Weights of a small transformer language model: 3220 steps.
Each number is 128 + 32 x the weight over the matrix's rms, rounded and kept within 0 to 255. Layers, rows and columns count from 0. Numbers have three digits each.

# layer 4 attention value, 64x96, rms 0.271, rows 35-44, columns 0-95
151118119131104139112215114157141183134121129174112123106125074151087131077153130145169111138118095120156139167126123144134082148173157161152116067115101105121091144079128140124171142160163162144184131126102123083111118119113119136205140082165130128127165103141131120142105131093163097094
147173156081094111151074166168113132094107155111139121117011120149131118127111149105102122107119134171168083146161174090152103130158130136031149078139067108123139113111223119152176166127087108125139092140128119100162137160104154118127084122142111131137152145101166044097089147142150120113
125158107173137096132140156143072119114111153146115163141107173115155078113149160077187196147144145140077108189162084164154159108141132060116195076116172158187107092096110156101121093073083148179097106150110160090129133095151097110129118127103121178124117076124148132173078093128137117069
098140124187122118148126143156122094120144152099141142091094143098149088146141078153132118154115137123084177103131134081136128182143110103160113149107109145122079125126101110135104059175211134131124121133105126099140194157129151057098110117157118096101115145123164145109165167142090128088
162085174159151126075142107121109069125160089089164167121098086151036187136144090115105106126113201030138177108099171100079156171132133146145075145185109124073141128122103137084146174171134148171152089154025124101133128153119138132138178139110149140123113125130141069101094107136140106090
143165140069087127120143122068174117166105158161047082158069115111083126091160131141152124066159141195118150095128111131122075128113158142164119158154142105111211114097047216116090130139150115161140124109041149112144163104170173157121132082144131046106103083135108140121189095169170151156
113116144112113144101150110117099193165167151102155137178161140125068151125132123069137161144142144121153099077112144131157080150151175158142117113103128167121094118068130079113135169119124115160127143134118178151140131144054139164095163115163158134095067011166128065069087134102171109116
163192135138104137108128094100100138146047156172139142130143085130130132090130126123130178091065091166155099152153160138105107102142100160134144121174182156146207145190087073125153133201126132115143139066158102100118046134100140129126154167151139123138096178111137086111085155129138077141
083136174156104096188152095152097061123124070170110117084010081169090064079154132182140085155115156116160131168167110082172120125136106191126161122136132097102107120120114188143170110149146105127170183140138146098129167127155057127108133097110169073099127112147153155123118194120155065088
145152067100136064177141166200134108159151113155156166151131170087118091139035114117146114090132126116098174153147087117135168133131117112164143117127101071171145087146098095081135131160122169107136097142180105115123170128033053115146105162097119106121093137238147143171189142218100150083
# layer 4 attention output (transposed), 128x96, rms 0.258, rows 35-44,99-107, columns 0-95
131112148108170097066056160229077094077103135163155139134138145112106148102118160091143116182120092137135133113115117121105189127107125128087110164155128120195133145121103120179131155141143146171143116103113160154151068152047134100128131142129149114107169124154110111111142141148136212133
083099140095148138141138098092130175138154142132148106072085059153132138162157097099123085088081138119089100121139148109134164151164180118139104129080175120159108101128141133074094092087179236137133141170084083148110125118106137186141110118159153123114105102140113117131181100114116141151
124132117164074153114140129150102148094108137111137159111177080131068180117167128167136142153158199136123108145156158147141172127141141093167152119105139117117111157196094181140119140176094193129099169125116171154174156149159165133184171162127176162132170103154102102120095084119100149194
142115091135108127117128129169110143145201152206123149100135168111178134140100093066158131110119121097153057112102082177131125150078161160110155085131125116156147138153146090061118106172152142164126126095096143122145143112107134114075137119159166069130114167137121082173154167134127062095
071145106133132146146124120171122144114152157186122131111090176037132126117103130122112088101101099131096093159124148126174130153144130115117160145153196170139157131135110158189146124160217130188132122153130119165100131081087154117149118115137101166128135145097128146122154081128110162153
120089107134178100095114123142163148108110161151131159153102118096113130196071136137146164087116164172124113134164159080117096156140165142117148136116150167143119105132139121147211145128106083156113099118086152198099116125177098092134092150113149146110083135164092110173160098149150177115
123169124117101136179120135170120084146092113134090183114086112097103090117058099172119096151172168156105113197134183068123163197149133130157173182089169162104141112142154098178114112132165114144132086146134107166127050126108154095129159141106168098178117168174091116173176077078125111111
133174156169135116155087142097175143152146120158091158096168104152129122094095140145157161127162084091074173138136151142155124106158121159134140027190092151116109130135108127176104154138160126090086112109148088154132109127128170053138161126100158105145158078196096145128052097121131121187
148142146114158107086157111110071178101104176147145169136142120177191124143112080151117094097186141135168103078140137136103119111116158143122120114097180102152110145130141113158095162115096119145102154127104116129088119104148138080096167128105134108138114155119124103133140082098171168142
106125194158126114148111162098103123153160190098160014097081162137138095177122152141155175048061156121151102104161163149040129139105131141096089129143110117141088079154097148198132106153107094169148175084067181125191104160107136130092167117110130154122064086126079062153122093066168155164
128132151118122104196150112049143093159109127149096145173123115099189187138065095161121090123169151102101081097107137155152120104156131109098170161087157123109140076117135166117059095102099092122112119121168087120079171141178156115078127123110145149169122160130127125149106084124127111148
148118106189148128124171092116153094144115083141139164191227143106121139150126156190122099147193094128126160059139074164112132136051065133192170124171117177127099132108073162147114135165163133025057081111148139127165174125152140093142189177118102119170097123157154151135129104167120123185
109120160120128207094124093127148141120144117149126065184129101095159095122123148124125061116081156138154154058118191080120137109089139141163096181134089107119130156183154072119137119147136089105155193147101104179120062152088132193134151142162125096160113124085143152154147152127131161100
127146143143129129100120115141115170137078139072105108122118119165095098138163173117084144113159128110133171145128192100093093076158126107095140140148102151055146113090137176178150163090043140129149172094115099169136113105135097182128118045107124158098173104097124162096124124095126155207
166149138103099080140139121129109138090120126135140093100129142132161106158094155127114198101135085229174155176138049127206086070167103120103138154051140071146150124060191086134099135147083112178103136104203126134137142139165162154088076124122124094060148146178089126193123202058153152130
202145165154144168068111154207145080136109079098163168163142140136093137143097064133108102174153150030073123170090096122149192088167092123063152053129094153169077180127139087153117117124097109104084109132229107132145138114044070094135137124116131155171187197127146100094099135130128101067
173098118118119089096085113094130106134147118143161086116121139183229174093192136165139136105084079165176105131056098163073130079079105097108087101128168063183152115128129104097134125169162179136122149085133152057130132125158160126118098140134067152118079172106142188114161096172098117096
085056135073179105153171145170095104050141106108168108169125142065111127146136107128110107191123202101089130085151054159110161178145194103107080198115128155109102111073132136115087145051146162107100121158152107113169216142135087149110145156148106154092122097141176178120164136176106136092
168103085134137171131111190146170142107084168144177173140197175090147179131105102005115156115127108128101124054097101161143129088139118039103136178118112159053143102100088150064150109167163151172149131111164139165167212122129198198157083134125129207143191139128102116166112108133138160215